{
  "n_layer": 15,
  "d_model": 192,
  "n_head": 6,
  "n_kv_head": 6,
  "head_dim": 32,
  "d_mlp": 768,
  "vocab_size": 1024,
  "activation": "tanh_gelu",
  "norm": "layernorm",
  "norm_place": "pre",
  "norm_eps": 1e-05,
  "positions": "learned",
  "qk_norm": false,
  "attn_scale": 0.177,
  "bias": "all",
  "tie_embeddings": true,
  "parallel_block": false,
  "init": "orth",
  "init_std_qkv": 0.0372,
  "init_std_o": 0.0,
  "init_std_up": 0.0372,
  "init_std_down": 0.0,
  "optimizer": "soap_variant",
  "lr": 0.00774,
  "lr_mult_qkv": 0.5,
  "beta1": 0.95,
  "beta2": 0.99,
  "lr_head": 0.0092,
  "grad_clip": 1.0,
  "warmup_steps": 200,
  "schedule": "wsd",
  "decay_fraction": 0.681,
  "decay_shape": "linear",
  "final_lr_fraction": 0.05,
  "batch_tokens": 65536,
  "seq_len": 256,
  "doc_mask": true,
  "train_tokens": 268300000,
  "steps": 4094,
  "dataset": "wikipedia_en"
}
Each number is 128 + 32 x the weight over its row's rms, rounded and kept within 0 to 255. Layers, rows and columns count from 0. Numbers have three digits each. The size before them is the row's rms in percent of the matrix's.

# layer 11 attention output, 192x192, rms 0.174, rows 0-131, columns 0-47
099:148132130149144069141170163161110113145158044131188126109138136109184135086102137126134082146150126159066111095171116119150170133141112098112095
099:100105137122110170093090082116107108119109147076162118120118099108111109126114129117160176193093108150165062113119195167154129142112151079139121
088:056107116155175156144197203138159195140099125144130133112175149144110130142112171173171231118190120086174123130111095078133083100165134128135113
112:142138155113071113080138105203151109154101120067122151130135123097092076121113138085114056177116113090110117111103102141121109117096099108082105
091:178152157159101171115096139113128135150086144135137195133055145057201135107117124123161088110079139088165181096136091130148154117153121106116168
111:147192072133077115121113162072130147106117129078081126142122147108113105185063153111153118168102100128180131114096106143075097102079183135188152
104:118119147082086120152162077142180177193159142168182135123173140130111110125092195141132171142166147155141106142116125079117141163109044115159161
107:181105163079163178123074136119084110068128126095125142134132120117156083148151134156137169161184145105098141142085096097147071096113127136121122
101:109109103104142120162155125097162120170134160133123074119159102197136117144171128128142137153169142065114081068107095133145107137086156116105116
096:155151129147177151120196094212060138124165098119118145123150112095128141104122096115088159161121149181163192141119105149139112137145173168128116
105:083106161156114098099176104138098107088066108134143081172155067070162070150096133145077142194149154129081101149149114145138077133133178106186107
091:174137174154123163203112145141128125092126154088134094137157170111127132103163152100134110138135138123176164134166156172080112138112129057127135
103:138069168112089122191066115161154147095098145077084146119131098116121124146154162074146127161086112090208093091156182137157162085113155136117101
103:128105105090149134130139085071103143098125117138117141170122151125092065107077121158084141165072074117109181177080170128153201084111153165100125
086:105113065106133126131097120044117175093112132150061113135156192118118117130099172165088117061168042161083161131164128071113104101135121121114145
109:177151162112178187127079132128130142107106141079134102135168134095141160159074142119140104140119114156102148172157106122104124125177134154124175
107:076093114122150102177162177092195168179135116151144090124139162160176092182116140109166133084134141121199131099150098120189098135107150137154116
093:137140178142149184107114089096148157106120151133085131111123146070120190141140148143098166096200114132162091155075125137070144143133096139101145
095:197091115116065100128160108144139125117175091111126130145144057151130113111115088097143101092141140149121112094115115114151118109182164129106124
102:190099148148100132120085169125160083130105165118110103148089155106084168100133120163117103160112140127111110129132109096098118106094113117136100
103:128129123160097060141126135128123100139141157078176140088082163137167199142080111128133129124160189157167112107117131146099124136130136151111104
089:081106124110155100122079105077102169126123157135234090127181154089145095133132175120173087144150153102164142151141100086109112068150109125085131
099:109124171129159163165127177131167150120161097108184063173131148182154126200137164180116185145142175183135093174113101145140134108075153139044078
110:086144126059144171141139088099136128123104133162122168138108147113096089155184088152112134160134120109117101139155140056123095167129144163132064
104:106137112083097133100155078164172127083165106110122140114170168082135115127134118171137137122125087175159154128121092113184192146161143191075206
100:065089140128193142106155168108143127079165095100147099117134173090134180135145163124122126138108134090114163153136105133128104101106117148110146
099:090139172158149140139129123047086134073136084153166127124130126150132140165152117157136166094153150144153081116157098119137182129151164205117096
105:132141149136156091131092138128120161140137157142161135143099136104156199143154157101163103094124155140093115148143089134100188154099096108154186
102:116134129055114118137150134128116149109112078115103133091187104129192173168097104170164102122143160103135152135118080119108116134087147146136171
095:152122087094181116117087123129121121140143111079046108148087187138146137117045187148155161130073115148075150170151146140092148128122149150091104
107:197146105149142137124085125169154100148098123150122134080133154130167109095144091156139181139180132092146143183090153140139152177129074143137090
093:123188097086140107178072169133135129136102045079140088142106147175136112136120077176201137150087141156162072150117155111138104117156129127135102
101:185151098119145093138107128118122129074106129071173139114093161156127096073148143108095119117051089184118137153145048114129096093125160116093069
098:101141120141125108137125109130077119106135168196120126088114114089103045147152100152161140127121114097123119163153138105172145182133135145111152
099:120113130152135166171131126156100112146133154156134122158079089158177135106172100110097137167118160132155078096082189095116141072129146086162177
103:094170110106131084103099121137117128127125087107118136140125113120154102145137086103082108188091164147076106133090125084125173087111216151149095
097:072117139161132131178133156118119125095143115168129144139124215121147105138154121164133155131091145180136079143172112107075147140135148171083087
108:098104159150119125144141100130087146117152158144149122138090136105106110119112152133072057120143121120143141089108110149158173122149134170039150
098:143171108181140184153194101108086159151078091138114101178131134149099121087155176109148138105134082113135136123133122147108123079177126135155152
092:129132096150163154108115134135126139178141168170160080177130106130141101093188151080106168151077105170131112058194128151198096148146074122117137
101:165110163124148128136164110135141177179113140109077197181162124119133180164095074141148154175105123153195175113098100124113156179125127136135128
100:126180185131123155176123093086137167172111091173136120106111150149107108159146103165074179144136072189158160106155150145159111117120100145107118
090:125067045144101093071168131105156124083178142096140118072160105112119068156155146119131207128133087188142146045134141118153144137146168135103152
094:173116099094114140180131115124126144162096122139171130121155138140166131031116102088165120121122127139078144182094124140138178143114164104163120
105:116193091182103120152120100150071133152090114119117179182155093098087146124181171108118193103125105118095185113040120120151110109173183152174194
098:132143192157128180164119131155121160124150050144086139135088109094102081107140138095110078102114093111153062117175168116120134145102103130087108
107:140133096133095157082161089105109067128161126159158169137075116124123100103144088132174157150124101137167124079147133139154131159186113119141166
095:194095153104134080203137175107154103185146085139109111178143179151150193147102096128106143130169133133134061144111090104174179131113184115074136
101:077101096135119136169124117162133088172162093126130141138170152107121061100178159117089130153151106142167098082104180116123109089105200144122119
095:145125135094123106107185133095159122200103156101128117138080102157121123097095169127159167138067112079099114080127073139137094100098085110154157
102:077090104117133073116093074097117157145141083127124036156133142112125145164070137138105132128194132065185071147134105139123111142139160174112167
105:130094146151118107136152114159096159112100092136143138141128175110170106109078176108097109149164154140082163142179181139114164145126162090099126
086:128121107169126119069059147124158128169147147129081113196082152213068110204127182147076163117150079102156127112161148136103077169041151128106138
099:099110093129189106088147120132156116139123142073155101085168121111113129106123145121196092138158198122120118129150114128158178089091147175075146
102:100142129161122109132155112134123072070153172130120155131167113117173143119192146109106111107117147119156104132140129149201115103121118170135134
099:117170157102106095136184090168137134137164120153135146113149092094144056112179138095119164134070162204089160119142176124113122094117127149148110
100:130107092157101129173136158130155125128146102180125123063185146113180128129140094104086159148082185121124089123127144151149085123099096176085114
104:064158095146136106113171096096123090126161105158154180105211113115157135130067129158110101116089080113166133111138072150104152097175111124175126
095:137126099101140100122168155159144147144126160163096130080113130163172175124168114145096131098216167094113175152114101142127149115070101148145110
092:132087151106162137149196129184082161144155059114118154113145114109121145153085163189122098149169108110146199129097106115097138151082184135117105
096:098115085177078133094129106103120132135148060175085133140075050167198136117096167103101138139142155080162185175123131149162123161056096099139097
094:183137143147169129116120126064110129117144088129096072140144137070105141117125113111128168132073124082150155152163158171159118183145206132140154
089:126123142172133117111107051125130154139109178149154106125094089145135111139092066047155121123137126171082078062082136121080125096109115169158122
102:118133094158107126139101046118121159138132116137085125124109122103137146114116116155093089129155144107170110170069066117124149182124102110070124
094:126151093096141129134124148201158102169108182090116156121164134111155067106137104066099150114142141129063166107117156080117143141146135173159112
096:112156147170097154159102087159160163108074107125175132106048118152125101109111141067083102121133144094140129110148132142102176071110110144052094
102:147095114124195156119133200102090107099111069129126137145101180144158170108091082099112105123169067123109107113166106144155164163130135103083165
099:116120135083101153157108115116126132105123150134135131134187113108120119128124193080092118084085158116099069090145171093125152122131142173129156
114:108068162191089081108122168131146138120106141117149131101154121100145120135121149121088109178073093134121105131139123082133125122147118074121147
091:094107211103128172159159152149123089131150128106138119135111094135116123206089149152108165158116111080187147123188113101082142123168147129136119
110:140096176196112153134153124160070163112154159159100126144103153158121180159096144125079126110116126085102189147119118083134178153114132094138172
083:140131196132099143162171156178142122131137145168037119149143154127150114143085091154147159110095053099145122129150115079112120178079153139136092
108:105131152126102204145174133133071119098145122164143109117214103097181109142150160128094163132104141116137161118183147152207133075133182134115113
111:075135144090184142117112125193113084107102098143103122117117123137116136067110134117124111152139149134129131140145080116133107134151116125096107
098:137151094122104071183109138096111100109178160157164106145116111165117107101110118142112173124144121157122155147152134107130184104144114122117070
088:158110137101149125129094080153098137112120163079101114148112130137098119088159131060155102200156094052130176076098180090124122174160152161137109
096:214151107101142137155075165107099169167091137173099109093144106126138098161157100053133085139072166161140145074144100122149134105164087093095138
105:095113160096136161133182127105115130083112133118148111129186082168133124132136114139152135151153119175131116207102150075071062121172160127139122
092:136125117100143143171160145084163136178123129129100120158157092119137111098122168159175166175136110121157153124098129155160119102175128127151117
109:135106189143162124119178101160114087178122099156083102158144185121085136075121133188159134179140153151130153121088128137126179154165129145120103
101:068092072124154103135144109095130143159150102098131112088082155114126111100101105147157101168198077100186122058117112146164101168118146146161102
097:132120066131114172158155127168092158147104120171151135143092088091119136069147129116132085194121142164120110131134164128135101202204125179132149
093:122138132139180118175128171116148173142134089117144074108090207132107118099122164156117137114118141164150121100089117157120158100158146098141098
091:159112156121111138134117151142165118077162127195118096143091115150137111111130095099108080108119097133111128070154103116164144104151057150148112
098:128126110096149118152137217169172117091118168128193107085176128113180154164043187121142158059136163126141128148125139090183121103121129121149161
090:150163053120091098156152133155132145141158186142107062129150128091150136174150129140153097121100188127145165076117148165128138160106150082127087
091:108091112121130095126163118165160150102105121092074060078145139112147120136118086112163120151187135128144111079119115144160150124048144160126157
107:140147090117135136161174116068169144138153143169098085170069159163104152109166125125086134097123144120132115077196112154183170131115158156150093
108:124128221155089092132145118113085127194133155105142112121109117096162189057158161144146119099132101186134131092166120156139107109076075110146101
110:094128140070108141097154128127167108141113124041132151173090169161157101144104109129138092162135160107081098123123110145127075111071138185136134
094:185115136149133133134054146158170092122157141162115106102157117145151116158156153091146071117149168066108085136120161171073123094163104108138128
094:137108113179151113130160145127141133105135116157063084121109138148155086132136138166115114122182170064086127144091190086149138088143057165075117
107:115157140134092115126135078084145127126130150157103063086113109179114157126120130129125122110126112160128132084178159097143115127128154108131092
138:096118111119098140126114093154126137102139127101127113098134094141107154143154129165120078090134130143149149113144141149141105140097098164077146
106:093155061163139146153152097084190180148140125153117067099144158105132143155107088112136149127155165132143164185163166103152125078135136141118133
095:127150151161148128170100119133159113131101093129107106117128119136183169139136092142162118090116068120113136150119136097093097139115135122110123
088:110117088081149110081152127099151070144117082128079098146114113111103102105141141117175127167195140166151100165112121106152107144098125106105137
102:107104164166159166198143083097134127147112169095079109186126154169139134175126163106139098128108111151124088100160080198107130101124098142115134
110:099098094182123139103050105158136150074112127085113118106113154084148137092152131077121087128154167138166141089058144157116122133120143068110094
096:102112063130145112128124071094120191120138158171056066112139147144089112123107104122069172156091137156141177185120182153138138103138133058118098
100:186144176116178160153128101102178198156092125093125106134111105197157161156118170174082103129117095135124152130104137098175109156133131097092168
090:124167097131088102181148137097199158083084119157146092112121118097166086113183106040107116135147126091094153144127085099076119056116150129187134
092:098145155161108149139122141163154114134135158121130172186125198146098108201108141204127121089130110116110166096151123095130121110079129158135155
105:087165116125087145123129136120110118098161137167138129157088158077142136203128176111118221154108143114111209088128137170063091176139159124143058
102:122085119160118113093154160141143145149136137116109113131100147087124144123083098161120105095149106130126147111127114171166137138097138115124109
106:105154125124173127142137132108125081148130110137104130161112129153184158171188135153108189125134136098053178164151111149126112075118181134127174
096:148143161123106170189133148133148156126117125095191106147139136136112120153163134163084170124067178141116157204095179084028132137093110071129192
097:160125144179125140172099148115090129176141178114106129045113135116164098152154069158121068083176203134121136163113100131142120112144083172141149
107:148144183125147115078156132183120105167122120091153159142125147142088080127078107115158150142123108155126078099180131109084165167121154104166109
113:108087095116128122149157111082130161152150114123063141212066118084114111136164110163137130104134110155138142095138143087109102141063155179160115
094:139112096066148087147176139132121133157117143127146081108180108171134152184095120088147116149148145146131158083141132068104110121072170144199108
106:096167074118121121113122169120152144109170091157163111082138139109142146110112114051175114129117170142080144101123156186161095094112117060135080
111:140138161180130147103128122140099091123119140124086107117058146152153141092148163103133150126132089120178152107117144046142130150158191180134151
094:125132219096155148106107100113095107130137143109143145198198118132170162130125110105172148118137090143130122081168107122094157099147069197125126
101:158118117126134128115154133169132105142097156107125134086158142148098117158106118037185143115113148111147089175149147195143094159094072105173161
111:140116091149147107105151131177070133094096114061197106114171153147170146144116144105166179139145123132155131160105087129101135144142148138115135
096:147168117131127159116131147113101096126109087124154153112132062163146169118097141087171159109118077159122147119113090125118043106169165104146130
107:098100069113132145156176125109156123091115090138107095110096125103129107133090143152090096109096146124138166091161162116125117148120140132068093
108:090103121119100145147096089113120170063138112083140142087101095141132114122099112103094145107058144120128121127111140120131063176136121094119102
104:179140176139188099095118067144136186168109077139128118156147091111094194150147187142113179165144113157102110132103104165118131152105149112102196
106:096154135114160129171110137077192070120188123139124105126171149138151177092101122171136181088130131081148084101144074150119165116147158045176132
102:159099086149070112137160028084129102182084131150099141166115111129108139106107117156177162107099066157125175178114130156053099122141151082135137
098:096156050094087145130163098102175077151167054162117149122156160159121121121120132147084108134195092201105148122138150171163099169147171111071114
103:159131118059184102110192106151153146144177136155151126140072111054134168072105150132203086108110105126099174111139126118140137145101120170118128
088:132146137087167071131154135180179164171123088152095076143073178087129144140116121114163224115108118122147142146124126091178131159120138135115135
106:131148157089214120108138152093123110104092120109129110125099130153112119075161186145091096154117122077138137162139091167113156134101129176197147
103:085066171168115073103146181103143129119092078085137115149082143092126150166175089164106138137148139143177170119123144100160100124148127182100124
106:164102141105138121138124129148106154126098140139152101127184159108143118149084135089117110115122137105119106109107132109137133156103143159211152
106:144130077162162117184078080086157156163130098188132100103149111078112125132166124099128138130131154179163189100101074053180137158140169089109132
103:146137127151110121117136114080091095150169157148150191143129076132080162099144159128074122132126114125157134115103074144099134106117108142096115
104:148163126121135176155092100124151183134087122131133082119112111142170127191091164123105166139139171158130151094074111118113125161128107120130148
112:093128142146110184101077137149091126118123106140125115137108096185145148119139152153123094135109149150115071152162141112148085049113196164070170